Each number is 50 + 10 x the weight over its row's rms, rounded and kept within 0 to 99. Layers, rows and columns count from 0. The size before them is the row's rms in percent of the matrix's.

# v: layer 8 attention value, 192x192, rms 0.131, rows 191, columns 96-143
# o: layer 8 attention output (transposed), 192x192, rms 0.105, rows 191, columns 96-143
# gate: layer 8 MLP gate, 512x192, rms 0.12, rows 0-45, columns 96-143
# up: layer 8 MLP up, 512x192, rms 0.119, rows 0-44, columns 96-143
# down: layer 8 MLP down (transposed), 512x192, rms 0.113, rows 0-44, columns 96-143
v191 103:37 73 62 46 44 48 34 63 53 32 49 65 55 56 45 59 51 40 42 55 47 71 46 61 46 46 50 36 36 55 47 47 59 35 44 48 38 63 42 47 34 57 55 39 50 55 56 43
o191 101:31 43 47 35 62 68 25 49 62 38 66 39 35 51 43 57 48 78 38 51 63 55 63 44 36 42 47 50 48 42 42 36 33 43 34 53 53 62 41 50 65 46 43 31 59 40 61 40
gate0 102:35 46 53 55 66 65 64 54 43 50 38 74 46 61 68 66 48 52 46 50 47 43 44 49 51 52 46 54 40 57 53 46 51 46 48 46 32 60 47 56 45 52 48 41 45 59 35 36
up0 095:48 60 30 46 43 40 51 64 49 44 36 66 45 32 71 49 68 42 71 47 57 46 56 41 44 50 41 47 50 56 60 57 63 46 32 69 48 44 63 34 49 68 57 60 41 49 55 47
down0 091:53 33 49 66 65 49 48 46 56 59 51 32 32 38 43 42 36 56 41 54 51 56 49 64 53 54 57 36 59 53 44 59 62 55 31 66 34 63 48 56 26 38 42 64 42 53 51 45
gate1 094:60 38 41 61 40 55 78 58 45 47 41 37 52 58 39 40 53 41 48 34 53 37 54 49 41 52 65 58 58 56 38 58 54 40 59 50 53 64 53 57 50 52 56 49 44 55 58 55
up1 095:58 46 67 35 42 44 46 37 39 51 54 49 25 55 37 61 61 44 53 48 52 52 54 38 44 37 31 48 49 51 41 56 49 39 50 60 41 61 56 46 50 48 63 53 52 47 58 48
down1 093:48 59 55 51 56 57 41 45 55 52 50 70 62 56 51 57 53 63 54 62 44 51 37 68 59 49 56 56 51 56 55 51 59 38 45 39 53 39 69 64 51 52 46 32 65 64 40 47
gate2 106:47 44 59 44 72 55 54 49 55 52 60 57 41 42 48 49 59 42 64 57 51 43 39 34 65 51 38 52 42 27 63 43 48 64 58 37 42 52 47 62 65 55 38 48 41 66 59 39
up2 095:55 46 50 46 57 46 52 57 25 53 40 58 49 61 60 63 46 45 65 51 48 74 43 54 41 69 48 47 48 39 51 56 50 40 34 45 56 52 38 70 53 45 37 57 55 51 56 57
down2 092:58 66 38 43 48 42 61 64 49 43 65 56 46 74 57 44 55 63 41 50 43 52 40 51 44 47 52 49 47 64 60 44 50 70 34 57 37 54 50 61 51 43 73 39 64 53 51 65
gate3 093:55 54 51 63 41 52 58 40 36 44 34 71 54 32 42 32 38 50 46 51 59 53 42 52 42 52 49 47 45 48 46 54 62 39 58 52 62 57 50 68 40 53 42 45 43 48 38 51
up3 091:53 52 58 51 63 39 62 59 32 63 45 44 54 52 60 36 66 56 50 47 54 46 43 43 51 40 52 45 35 36 63 33 50 52 38 67 50 40 47 39 43 48 49 45 42 63 47 40
down3 094:46 53 43 47 44 31 42 46 54 52 57 68 58 43 32 45 46 60 55 36 41 44 40 46 40 52 51 53 38 49 56 41 52 17 56 41 33 43 36 49 60 44 61 58 51 49 51 61
gate4 102:39 62 71 29 46 55 37 55 51 51 59 47 52 45 48 59 57 49 57 54 52 56 44 35 58 46 56 54 51 59 62 74 54 44 50 24 43 79 47 41 38 61 54 69 53 46 36 50
up4 096:57 59 46 52 65 53 55 57 38 42 48 68 53 64 48 43 65 66 53 32 69 53 48 49 49 55 48 56 58 36 40 51 69 57 54 26 42 38 43 50 54 38 73 46 45 63 44 38
down4 102:66 54 53 57 53 42 49 41 50 57 60 53 49 53 53 58 33 37 49 50 37 64 41 62 53 47 40 34 47 49 60 37 39 58 54 65 55 47 48 33 36 42 41 53 62 50 58 46
gate5 098:50 51 44 60 48 48 49 61 45 47 58 26 34 29 35 62 61 50 66 46 45 55 56 61 45 56 43 44 44 68 68 51 44 57 50 42 55 67 52 46 54 40 68 49 50 40 61 30
up5 107:55 31 33 40 57 53 60 44 49 38 35 46 50 40 54 49 35 49 46 34 57 53 75 43 44 54 44 45 60 67 57 45 56 53 61 53 29 48 63 51 51 43 33 61 59 50 34 49
down5 105:63 52 52 38 57 50 35 50 64 58 57 54 59 76 53 60 42 50 50 55 50 39 65 38 38 50 48 58 51 36 48 50 53 48 51 56 49 43 49 59 59 61 63 66 48 37 63 66
gate6 101:60 38 46 50 52 43 52 40 61 54 51 67 47 47 57 50 36 53 41 59 49 44 43 56 60 46 56 60 59 58 51 45 53 35 43 54 45 78 37 52 40 48 42 53 66 36 58 42
up6 093:32 48 56 36 45 70 37 34 43 40 54 44 51 34 50 43 52 49 41 24 56 29 42 50 52 46 59 59 52 53 60 55 48 59 48 34 67 55 31 65 50 42 63 53 50 37 60 50
down6 100:56 48 47 56 51 46 58 50 65 60 49 75 56 51 72 56 46 39 59 51 52 44 52 55 68 46 46 45 69 54 46 60 53 63 40 52 36 30 59 52 57 50 41 47 62 34 45 48
gate7 097:69 69 53 44 46 58 60 48 41 58 40 72 42 57 35 35 46 40 54 59 57 43 45 39 62 60 44 60 44 61 53 54 56 48 46 48 66 55 49 49 65 42 58 57 58 50 70 59
up7 097:50 58 64 50 59 47 44 50 57 65 40 24 41 62 74 53 44 54 38 53 38 31 48 56 42 51 45 67 48 56 58 53 34 43 59 59 43 47 55 55 58 40 50 30 60 47 56 49
down7 089:42 66 50 58 46 63 32 38 64 47 60 62 68 67 46 47 58 70 26 49 44 41 60 50 59 45 55 56 55 55 30 43 60 36 35 54 57 60 60 48 37 56 50 51 42 42 48 53
gate8 099:53 49 46 54 54 47 61 53 52 40 39 62 52 50 55 58 56 54 40 35 55 58 59 52 53 28 46 49 65 47 60 39 61 64 52 63 43 56 40 65 47 47 56 59 54 83 43 49
up8 099:35 42 56 37 57 48 48 56 53 49 48 42 60 38 29 40 47 50 47 30 60 54 30 37 51 40 62 43 54 47 41 38 43 34 57 41 59 52 55 53 57 34 46 50 45 48 60 76
down8 089:47 50 41 74 58 53 71 50 52 39 49 63 41 22 61 53 50 50 32 40 61 36 59 73 59 48 57 43 41 58 67 61 49 56 59 61 39 70 57 52 54 57 49 50 40 62 50 19
gate9 105:51 63 58 56 42 54 39 57 36 36 76 57 52 49 56 52 43 36 50 40 72 36 34 49 55 51 37 62 51 39 54 48 36 55 52 60 49 39 57 67 52 60 55 34 50 43 48 52
up9 097:52 43 39 40 52 30 54 60 48 48 40 63 48 41 49 52 42 31 45 43 37 53 40 35 40 47 59 55 44 46 59 49 65 66 47 49 68 50 41 55 58 41 56 69 22 51 56 56
down9 104:57 62 43 39 55 39 51 57 50 41 57 57 47 45 43 42 48 49 43 45 47 33 70 47 55 71 40 61 63 60 41 49 69 36 45 52 47 46 47 52 56 34 46 41 62 43 41 56
gate10 105:48 40 43 70 58 50 50 61 50 53 52 42 50 31 24 54 41 55 45 42 34 44 57 54 55 52 57 50 43 58 60 47 42 44 59 42 38 50 50 50 43 43 48 69 55 38 61 44
up10 103:58 65 61 53 48 63 40 44 46 58 46 49 55 73 50 47 57 49 50 52 49 59 58 35 56 50 50 33 54 32 58 33 64 44 44 52 54 48 53 54 43 28 53 47 35 56 49 44
down10 105:44 42 40 41 49 49 53 50 55 50 57 33 47 30 62 53 57 39 57 63 65 59 37 66 42 50 38 52 54 46 50 53 47 55 52 47 56 50 55 74 46 38 61 48 69 67 48 41
gate11 093:61 46 65 61 39 43 46 53 58 43 54 27 55 42 53 38 56 40 43 45 43 51 48 48 41 61 32 40 53 36 62 57 40 34 78 25 54 48 43 52 44 48 61 55 48 65 56 63
up11 091:71 43 66 49 72 44 50 39 55 41 45 46 43 72 51 46 53 42 55 60 48 59 50 54 43 51 42 44 48 52 45 43 42 50 41 33 43 57 45 51 42 54 54 43 48 28 53 32
down11 094:43 51 42 50 56 42 45 47 46 46 48 57 59 84 58 61 44 38 41 49 55 50 48 43 55 46 57 46 46 59 42 58 49 58 62 71 55 55 63 54 44 63 53 57 47 57 42 49
gate12 111:59 42 61 44 60 43 50 43 45 29 39 48 49 57 51 55 52 53 62 70 37 31 49 45 61 42 66 51 46 35 54 54 56 46 46 63 59 57 37 49 65 67 25 36 42 49 51 49
up12 120:41 41 39 57 44 50 49 34 51 28 64 54 32 50 36 50 57 45 54 55 63 27 67 64 56 57 53 69 57 55 51 49 50 69 36 55 45 43 38 59 62 66 44 54 39 66 36 57
down12 106:37 55 23 33 40 60 45 51 73 37 75 64 66 59 46 44 41 62 21 42 42 13 41 66 42 37 46 55 54 43 60 42 37 59 40 71 47 53 50 34 52 50 52 48 57 41 59 47
gate13 128:31 56 31 47 49 36 51 44 70 47 45 60 55 41 55 38 55 56 51 54 40 44 56 67 53 49 74 54 48 39 41 52 45 48 50 58 47 52 56 47 41 39 53 49 35 56 40 58
up13 117:27 64 41 45 44 58 46 62 60 34 30 57 56 63 49 48 53 43 56 59 56 52 42 64 47 35 56 44 47 36 62 33 39 49 60 54 58 60 51 52 29 36 52 43 63 33 33 57
down13 123:44 45 35 55 63 35 41 47 45 52 55 45 48 42 53 44 68 46 64 61 44 49 47 57 41 55 70 37 47 38 51 48 44 31 46 42 43 62 45 56 36 40 64 55 35 58 42 57
gate14 091:59 60 65 57 43 46 79 54 43 52 58 46 60 53 56 34 41 43 61 54 60 45 47 51 36 42 65 58 26 43 39 45 51 65 46 42 50 59 37 51 67 36 61 37 51 45 49 70
up14 104:45 37 64 59 43 48 38 65 55 51 45 62 53 61 57 47 61 52 49 52 44 54 52 55 49 47 36 39 56 28 52 42 32 42 57 59 37 52 55 59 49 76 49 47 60 58 47 61
down14 106:25 59 60 45 63 53 49 47 51 50 43 56 56 24 45 36 54 51 50 59 52 48 63 41 54 38 50 43 33 38 49 45 53 61 47 46 35 50 50 56 48 63 36 28 61 52 53 56
gate15 098:65 54 39 51 44 51 33 43 40 55 46 49 60 48 51 60 37 62 50 50 51 52 49 34 25 40 41 55 50 61 53 51 49 57 48 52 70 36 56 46 49 40 41 57 78 51 61 37
up15 105:24 51 44 53 40 48 55 67 65 32 66 51 50 53 44 54 43 42 59 62 43 51 46 41 57 59 54 59 37 59 65 50 49 44 55 58 53 54 44 59 60 59 54 53 53 27 41 60
down15 102:48 42 33 52 39 65 49 49 22 61 54 60 63 66 55 58 55 57 55 48 42 71 47 53 27 62 61 62 54 42 75 55 50 35 59 59 53 51 44 51 57 56 47 47 69 54 61 44
gate16 100:62 52 25 48 54 65 60 51 49 71 70 48 53 40 45 48 49 50 40 44 46 53 65 64 34 48 37 34 68 50 52 63 48 60 61 56 60 52 52 50 58 66 51 63 59 37 51 52
up16 105:50 52 45 61 57 61 46 57 59 44 33 36 65 42 70 52 39 71 55 52 46 41 38 58 49 68 55 38 69 52 45 36 38 67 45 58 64 40 48 42 50 53 46 63 51 48 39 48
down16 102:76 56 50 51 55 65 40 45 39 52 55 58 52 60 56 66 40 42 65 42 64 73 47 65 62 42 61 44 67 46 45 56 63 47 56 62 28 52 63 58 53 52 60 54 52 61 43 47
gate17 103:38 40 60 59 55 32 65 51 44 48 47 52 35 58 54 45 52 66 43 68 53 36 82 59 44 61 50 52 52 81 71 53 34 44 51 45 53 38 51 51 60 39 51 57 52 54 45 66
up17 095:55 46 41 36 71 28 56 47 39 58 73 54 50 75 54 60 38 50 47 55 57 60 55 74 38 42 56 34 61 52 43 42 41 68 49 40 49 63 39 54 58 47 66 56 61 45 66 36
down17 100:48 62 53 63 44 50 48 51 41 32 48 47 57 61 52 54 49 42 48 38 55 38 33 31 41 40 32 43 42 40 56 51 62 55 30 50 60 51 49 65 50 29 52 39 47 48 47 68
gate18 099:50 56 54 60 38 71 43 44 52 49 53 60 46 45 34 40 65 58 50 76 36 40 50 41 50 65 46 33 50 69 55 49 41 57 57 52 50 57 43 37 39 57 60 38 67 48 48 46
up18 097:53 61 54 67 53 44 52 46 21 42 39 45 51 38 52 63 59 53 32 60 47 58 41 72 56 63 59 52 39 59 59 54 63 21 31 48 30 55 47 62 44 59 65 62 54 55 52 47
down18 098:64 65 54 42 49 52 60 45 45 40 37 28 47 94 57 48 57 53 47 63 48 31 52 24 46 39 45 52 67 54 53 50 44 57 46 48 54 44 39 33 67 32 59 30 61 50 47 44
gate19 109:60 42 44 72 57 47 51 60 48 43 49 54 66 36 50 46 44 28 43 65 57 48 52 49 52 44 53 62 63 52 47 49 62 42 65 50 39 39 40 64 39 51 58 31 43 53 50 48
up19 110:56 63 25 36 68 51 56 51 49 37 45 20 29 42 54 54 53 43 56 36 53 45 72 51 59 53 47 53 43 42 52 50 68 56 53 46 41 50 82 47 50 45 53 69 43 35 42 64
down19 106:35 51 35 54 61 49 42 69 57 51 46 38 46 38 46 52 48 52 58 69 41 52 58 48 43 66 51 50 42 66 55 47 57 49 41 54 66 38 58 52 30 62 65 59 54 51 66 49
gate20 111:51 39 50 39 49 70 45 25 55 62 59 48 52 44 49 61 51 68 39 43 49 65 49 57 42 50 64 39 55 39 56 45 47 58 54 49 70 27 29 49 51 61 59 44 64 50 46 48
up20 100:64 61 53 47 23 36 52 51 54 54 63 51 71 50 46 48 57 30 47 49 57 47 60 55 40 44 46 47 40 52 40 52 38 58 54 50 48 50 28 46 51 27 57 41 45 36 49 42
down20 104:46 58 49 39 45 46 60 59 48 50 59 53 51 59 52 50 65 63 64 55 65 44 65 55 54 48 49 48 55 41 61 25 50 50 45 28 51 53 62 52 60 44 45 43 51 57 52 40
gate21 091:72 32 46 38 59 46 45 59 43 26 58 63 52 41 54 40 49 47 59 58 47 70 37 48 59 45 64 42 55 40 50 58 47 44 44 43 66 58 42 52 54 44 48 39 36 66 49 52
up21 092:54 53 43 49 61 36 53 69 53 51 68 64 72 65 48 42 49 66 47 56 49 59 36 63 47 50 53 58 58 35 57 50 61 34 40 42 43 55 51 41 52 35 27 43 36 67 58 53
down21 093:49 53 66 51 58 56 36 40 42 30 48 55 49 36 39 80 60 35 48 44 41 59 51 55 42 55 46 57 64 68 46 32 47 59 50 57 65 44 43 66 63 51 52 30 40 51 50 39
gate22 094:57 57 57 49 47 75 56 50 36 61 57 48 47 62 56 62 44 68 34 41 50 62 33 52 52 57 34 61 39 51 52 38 40 43 74 47 65 45 45 57 58 44 51 62 55 52 57 54
up22 102:48 46 24 49 46 44 42 38 59 43 46 77 54 39 43 48 57 59 33 72 50 54 41 57 38 46 47 55 50 59 38 54 64 56 39 43 57 38 64 47 53 42 53 74 58 47 33 59
down22 093:75 56 51 47 47 35 32 54 36 46 50 44 59 66 46 43 55 55 55 53 54 45 56 42 39 30 66 49 47 44 57 61 39 41 50 61 48 53 43 65 50 53 43 49 50 50 60 39
gate23 099:58 48 37 30 55 44 62 43 50 47 43 44 31 37 51 55 41 59 34 51 57 40 33 45 39 23 58 36 40 36 53 54 62 35 56 53 50 34 71 61 57 36 47 55 46 62 47 43
up23 100:38 52 43 23 52 55 49 56 63 51 50 48 67 49 49 57 71 52 50 64 64 54 42 46 23 61 45 49 43 48 52 46 47 49 40 53 45 40 36 54 67 58 46 64 57 38 54 74
down23 099:56 45 42 38 37 50 65 54 63 62 57 47 42 56 57 75 32 53 41 53 38 45 67 41 65 48 56 46 58 31 54 54 66 49 45 57 70 56 55 48 50 52 41 45 50 52 42 42
gate24 123:48 60 47 42 44 35 53 59 40 43 64 47 73 51 62 10 47 57 50 69 50 50 48 31 41 72 43 56 47 53 45 48 39 52 35 41 59 44 56 47 41 57 33 55 48 63 60 43
up24 119:43 43 49 51 43 53 38 47 47 32 59 47 58 77 52 55 44 46 57 48 40 48 37 42 49 61 43 57 20 67 49 39 60 58 39 51 45 40 38 59 33 71 44 47 47 42 38 61
down24 125:39 43 40 36 44 44 37 41 70 38 46 34 66 31 62 44 46 52 51 35 49 49 61 33 40 60 49 51 51 59 58 50 47 58 74 49 43 40 62 65 47 57 62 52 35 64 29 66
gate25 097:51 41 51 44 52 59 58 45 69 66 52 46 53 34 50 38 60 64 39 52 63 51 44 58 45 34 60 63 47 46 51 48 40 49 40 56 60 73 57 51 44 41 44 51 25 54 56 64
up25 098:48 61 58 52 59 57 47 77 42 40 47 35 51 36 58 73 48 58 42 49 40 43 51 73 72 38 45 34 66 38 54 43 55 45 67 55 61 75 31 40 47 47 42 57 53 38 48 45
down25 108:56 59 52 60 50 40 22 47 48 57 54 63 51 59 53 59 46 37 61 47 49 54 44 38 38 64 51 38 48 63 51 66 70 44 51 62 49 36 66 43 43 44 50 35 47 53 42 35
gate26 174:36 44 59 44 46 52 55 34 49 51 61 40 61 59 44 54 40 43 42 58 63 42 45 54 51 30 47 39 60 42 32 40 38 58 53 45 36 25 40 71 33 56 36 59 44 33 48 49
up26 112:39 34 46 54 45 43 53 27 51 64 54 50 75 45 49 50 28 47 30 51 59 31 42 46 47 36 49 48 49 53 20 38 51 49 43 60 48 33 35 53 43 64 49 61 38 43 70 40
down26 110:69 52 48 57 40 41 50 73 54 44 44 70 46 46 62 39 59 56 68 45 49 53 55 46 56 55 43 68 45 52 61 57 56 47 53 56 54 79 54 38 60 46 51 55 49 55 56 57
gate27 106:46 61 44 43 59 50 36 54 54 46 60 44 45 58 65 48 58 48 42 62 41 42 54 56 55 52 52 63 33 50 60 32 44 70 50 36 58 37 67 50 48 49 50 55 49 40 54 48
up27 097:41 51 63 51 49 42 56 52 52 49 42 49 48 58 58 61 54 55 34 43 41 53 31 53 50 40 54 40 40 32 67 44 70 34 45 40 60 50 65 52 55 44 50 43 42 40 41 59
down27 099:54 50 49 60 55 50 53 57 57 30 43 49 52 61 40 44 51 60 54 65 56 52 43 63 45 39 42 36 63 42 44 60 60 48 56 64 54 61 31 45 71 41 37 59 62 49 57 62
gate28 101:53 53 33 43 69 67 55 23 55 62 58 41 54 41 54 34 42 40 49 61 59 48 32 31 54 57 44 53 38 29 56 47 75 43 43 34 41 40 53 55 47 76 68 46 67 57 37 64
up28 104:39 53 47 50 53 39 70 65 44 79 35 53 61 73 54 52 68 56 71 57 63 66 47 37 48 44 50 46 43 55 46 54 42 51 65 56 58 30 49 49 62 56 62 22 63 58 39 55
down28 098:64 51 51 50 65 58 62 45 49 52 42 43 65 50 59 32 44 55 37 32 44 40 41 40 48 59 59 47 50 34 64 36 55 41 62 61 31 33 53 34 37 57 48 56 67 60 29 50
gate29 099:51 51 39 57 42 34 58 35 25 65 59 60 51 60 54 48 67 46 63 49 42 52 38 51 44 62 45 47 51 54 51 61 69 47 33 51 46 53 53 68 46 37 44 37 50 57 21 72
up29 098:45 36 48 69 45 48 56 49 59 40 48 31 70 56 46 69 53 47 50 55 63 46 55 48 55 49 46 63 25 46 51 48 50 58 49 50 41 66 40 53 53 46 52 66 57 50 55 45
down29 101:47 47 69 48 60 56 40 41 54 47 68 61 56 50 62 48 37 48 21 58 38 42 68 51 40 30 42 51 61 46 64 42 43 54 41 60 59 41 69 37 58 49 59 43 66 54 64 60
gate30 105:72 58 39 63 36 45 50 48 51 46 32 54 49 48 50 43 51 63 48 46 44 55 41 50 55 65 41 70 40 44 64 53 69 45 40 50 53 56 68 35 58 51 62 46 61 64 49 53
up30 111:30 53 62 59 63 58 55 42 51 50 59 48 44 50 49 46 47 39 51 63 47 54 57 46 51 34 54 35 52 48 21 45 42 50 64 61 47 47 37 70 39 55 48 63 53 55 50 41
down30 132:62 41 40 58 42 33 53 47 61 43 37 49 48 40 51 48 58 55 52 51 55 57 51 49 48 68 36 66 38 60 70 63 72 47 39 57 51 56 71 31 51 53 50 45 47 50 60 54
gate31 100:38 37 53 60 47 54 41 59 32 44 55 30 57 51 40 44 45 48 27 57 41 55 33 56 51 47 37 69 39 50 62 53 46 43 69 58 47 42 36 60 47 66 66 64 54 51 35 27
up31 102:54 49 52 46 46 47 56 43 45 43 46 50 51 39 49 56 52 46 45 57 31 63 66 48 37 67 40 49 58 56 35 46 45 62 49 53 77 33 48 67 57 33 63 43 62 48 47 59
down31 104:49 40 39 47 51 66 58 54 37 39 45 47 42 31 52 41 47 54 51 60 42 38 43 57 43 56 36 50 39 51 46 65 52 46 44 56 72 52 42 46 48 33 49 43 45 61 54 53
gate32 095:49 52 62 38 52 55 54 47 40 60 36 53 69 54 53 47 52 53 39 50 43 42 52 79 39 62 39 53 63 58 54 55 53 46 51 39 51 54 50 50 62 43 42 44 64 57 57 53
up32 093:53 38 40 66 37 43 38 69 48 51 44 48 46 54 38 65 36 56 41 60 46 46 49 45 64 55 57 48 55 55 71 43 66 40 47 61 42 40 45 53 53 52 59 57 37 47 60 51
down32 095:52 80 63 43 60 32 70 47 55 62 58 43 45 37 70 45 50 59 74 57 65 57 29 56 61 57 50 44 66 43 52 39 37 54 42 56 47 51 38 55 66 56 36 47 59 49 42 58
gate33 098:48 32 66 64 49 55 55 60 54 49 25 68 39 59 31 46 37 43 56 62 74 42 58 50 60 67 54 40 58 64 62 43 47 59 46 52 31 46 54 50 54 57 46 49 40 57 44 70
up33 096:22 46 36 48 45 38 26 28 57 48 70 29 57 53 48 59 37 57 48 51 44 61 41 51 40 56 38 55 51 47 45 51 48 41 47 36 58 68 59 56 51 40 46 48 35 51 45 66
down33 094:58 65 48 53 52 42 58 63 35 56 57 51 50 63 60 44 60 54 44 58 37 65 39 56 57 45 62 56 53 49 46 45 54 33 56 66 43 49 53 55 52 55 44 52 58 46 52 51
gate34 094:63 57 48 40 38 57 52 52 31 44 42 46 53 45 24 44 53 49 43 44 57 52 45 57 52 57 41 64 49 48 54 59 66 52 52 32 68 40 46 55 56 62 39 51 54 72 59 42
up34 092:39 40 43 39 61 51 37 61 53 38 40 46 35 47 57 54 61 58 46 35 40 43 57 53 61 42 25 28 58 48 55 59 63 51 57 44 37 62 48 60 53 62 51 61 44 49 43 41
down34 097:53 38 61 41 56 53 45 65 38 47 43 74 52 48 66 59 57 44 51 50 49 48 60 63 40 60 40 63 68 45 47 44 48 44 52 78 36 53 52 44 41 43 38 47 52 35 44 53
gate35 095:43 50 32 51 68 55 45 55 70 65 36 47 49 52 44 67 52 61 46 54 46 39 62 60 48 64 58 36 54 47 48 45 64 37 55 37 63 63 35 60 56 45 47 58 60 47 63 51
up35 098:69 37 36 48 43 50 49 57 61 41 53 41 62 47 46 41 51 38 44 45 51 57 43 59 46 60 38 68 56 62 44 63 36 54 56 55 49 50 40 40 55 55 51 49 51 45 39 50
down35 102:44 53 64 51 32 59 58 57 42 32 45 53 48 34 26 38 49 63 70 47 56 32 42 55 39 35 37 34 40 42 69 58 44 36 41 48 40 34 57 56 66 63 56 53 45 54 54 36
gate36 102:42 47 64 56 27 60 56 44 44 62 67 62 53 45 63 49 61 46 49 54 54 53 31 56 38 48 64 44 36 54 43 52 49 44 32 36 48 52 47 56 54 61 51 48 70 61 58 71
up36 095:56 55 40 53 37 56 62 59 58 66 51 60 59 69 60 50 55 31 71 50 58 62 57 40 49 41 52 42 43 30 41 43 52 46 52 36 69 44 49 51 61 67 62 52 53 60 35 59
down36 097:63 53 42 36 53 44 54 40 48 37 48 57 62 32 50 44 42 47 35 51 46 48 45 57 51 63 50 51 56 46 34 50 53 33 50 43 56 45 47 60 54 59 52 59 51 52 35 31
gate37 102:42 47 50 49 45 47 56 56 60 68 49 43 49 65 39 53 39 48 55 34 47 49 48 77 57 60 67 43 28 47 56 51 60 46 56 50 48 53 48 46 48 59 45 39 49 53 51 66
up37 107:36 40 45 50 64 56 50 36 54 37 42 49 69 56 40 39 47 52 38 44 41 43 60 57 37 34 56 39 45 40 64 55 39 63 55 60 43 48 58 42 60 25 48 30 41 44 66 48
down37 102:37 47 40 60 55 72 46 36 41 56 33 68 46 42 62 45 40 54 51 32 50 40 62 39 55 71 61 44 53 45 43 42 60 66 69 48 50 46 34 36 47 62 44 46 41 36 45 57
gate38 101:53 35 39 68 33 40 58 48 65 32 31 38 58 46 57 47 61 57 36 54 46 52 58 48 52 50 41 56 38 47 61 50 36 52 59 53 50 54 56 80 48 56 37 44 45 67 46 68
up38 105:59 56 57 47 50 43 56 48 58 56 62 32 50 64 53 38 46 42 50 51 54 31 56 42 29 48 67 31 34 57 65 60 44 66 43 63 48 38 34 30 44 58 57 41 49 61 36 47
down38 096:31 38 60 41 38 57 42 35 53 53 60 72 59 57 34 48 38 64 62 56 66 57 47 56 54 43 54 51 62 52 42 43 45 62 54 50 48 60 59 29 48 63 45 44 76 46 54 55
gate39 096:67 57 39 48 53 49 48 40 50 36 35 64 42 58 49 46 50 45 44 28 31 50 55 50 51 57 64 37 48 39 48 55 46 44 68 50 54 60 40 60 52 70 43 51 48 59 37 73
up39 092:64 68 61 43 55 46 58 53 52 49 57 58 46 54 59 43 57 39 51 56 44 54 48 44 33 46 48 56 39 35 34 60 65 66 46 57 54 46 41 46 40 71 61 50 40 40 49 57
down39 095:57 43 47 57 42 59 42 53 52 65 70 56 39 40 44 62 56 51 55 35 55 50 46 48 68 54 44 46 72 53 65 48 48 40 42 61 42 43 49 33 48 45 54 62 61 49 51 35
gate40 095:52 51 39 62 59 66 78 40 55 34 53 53 52 44 45 55 60 54 46 62 62 49 41 45 58 69 48 59 35 57 59 48 51 50 51 51 41 33 53 53 53 56 62 38 43 44 38 46
up40 094:66 53 39 44 62 66 52 58 62 58 40 42 46 43 49 70 48 45 61 46 34 55 59 58 46 59 38 49 46 34 56 42 52 70 56 48 51 51 55 41 44 56 70 47 48 59 53 71
down40 093:56 51 41 47 51 47 47 39 63 48 40 30 60 72 50 58 58 48 42 53 42 57 62 63 53 50 40 44 49 66 43 46 51 47 57 26 39 73 35 53 58 53 61 60 61 48 51 46
gate41 094:38 62 66 63 59 42 46 64 52 53 42 44 50 67 69 49 50 51 47 47 38 44 49 76 43 57 60 55 28 48 59 55 48 39 49 42 50 46 41 41 43 58 42 31 56 45 67 79
up41 116:59 47 51 48 39 56 35 48 45 45 38 47 52 68 50 49 33 46 47 54 39 37 53 37 31 43 45 46 41 50 60 51 38 40 66 34 42 60 47 42 58 58 67 48 49 38 75 66
down41 119:44 40 42 74 62 48 60 46 73 35 40 45 44 21 62 61 50 49 64 52 62 45 65 50 35 62 45 41 35 47 38 55 41 57 53 38 37 48 60 44 59 57 47 49 32 43 52 55
gate42 098:50 71 49 57 56 60 52 45 32 32 40 61 50 39 52 42 79 28 65 53 59 60 53 43 59 43 69 43 53 29 43 56 50 48 43 46 58 54 45 40 61 50 59 48 56 52 37 64
up42 099:47 64 71 52 56 65 57 53 35 40 39 40 47 33 44 50 31 53 44 39 55 35 30 49 59 50 55 40 48 59 37 38 64 41 54 58 53 62 48 72 49 38 44 52 51 52 46 56
down42 102:60 61 33 44 46 46 42 50 68 40 33 67 48 29 36 66 59 49 33 58 45 43 55 58 40 52 46 50 43 56 32 67 49 46 62 52 33 40 60 57 40 50 28 57 59 59 55 30
gate43 093:45 52 49 65 33 83 52 46 49 52 57 69 49 65 44 53 53 40 53 51 41 50 50 52 39 35 54 56 52 46 48 47 41 27 39 37 56 68 38 50 50 35 45 57 51 51 48 51
up43 092:63 52 35 41 34 47 49 54 46 45 67 55 40 50 73 46 50 39 33 44 34 44 39 74 52 31 67 48 53 41 56 44 63 52 37 52 31 65 39 50 45 48 54 45 52 46 64 55
down43 085:50 43 48 52 56 45 42 52 51 43 47 54 60 99 54 36 48 45 50 76 52 54 69 38 45 52 68 46 59 57 44 50 62 60 46 38 54 40 51 50 35 55 44 45 47 44 64 52
gate44 098:63 43 49 35 55 57 37 38 43 53 44 39 57 43 34 47 58 48 31 44 58 35 52 60 60 53 39 68 39 54 45 39 38 49 54 47 49 51 74 43 48 47 59 44 54 46 51 68
up44 102:35 43 65 44 47 74 60 39 54 32 64 65 62 41 70 53 40 47 40 61 36 61 50 63 54 55 54 43 59 39 58 55 42 39 43 57 61 42 39 38 35 47 57 57 56 49 54 50
down44 105:44 28 46 53 45 44 72 57 50 42 45 57 45 31 53 42 36 67 58 61 50 53 51 74 59 62 21 50 54 41 54 57 61 44 37 41 34 32 47 66 46 45 52 51 43 72 47 39
gate45 104:48 50 62 42 48 46 52 53 34 61 57 42 52 71 55 40 56 55 60 62 66 55 27 31 44 59 42 37 56 47 40 59 48 39 44 43 30 65 51 43 43 43 34 69 53 64 36 34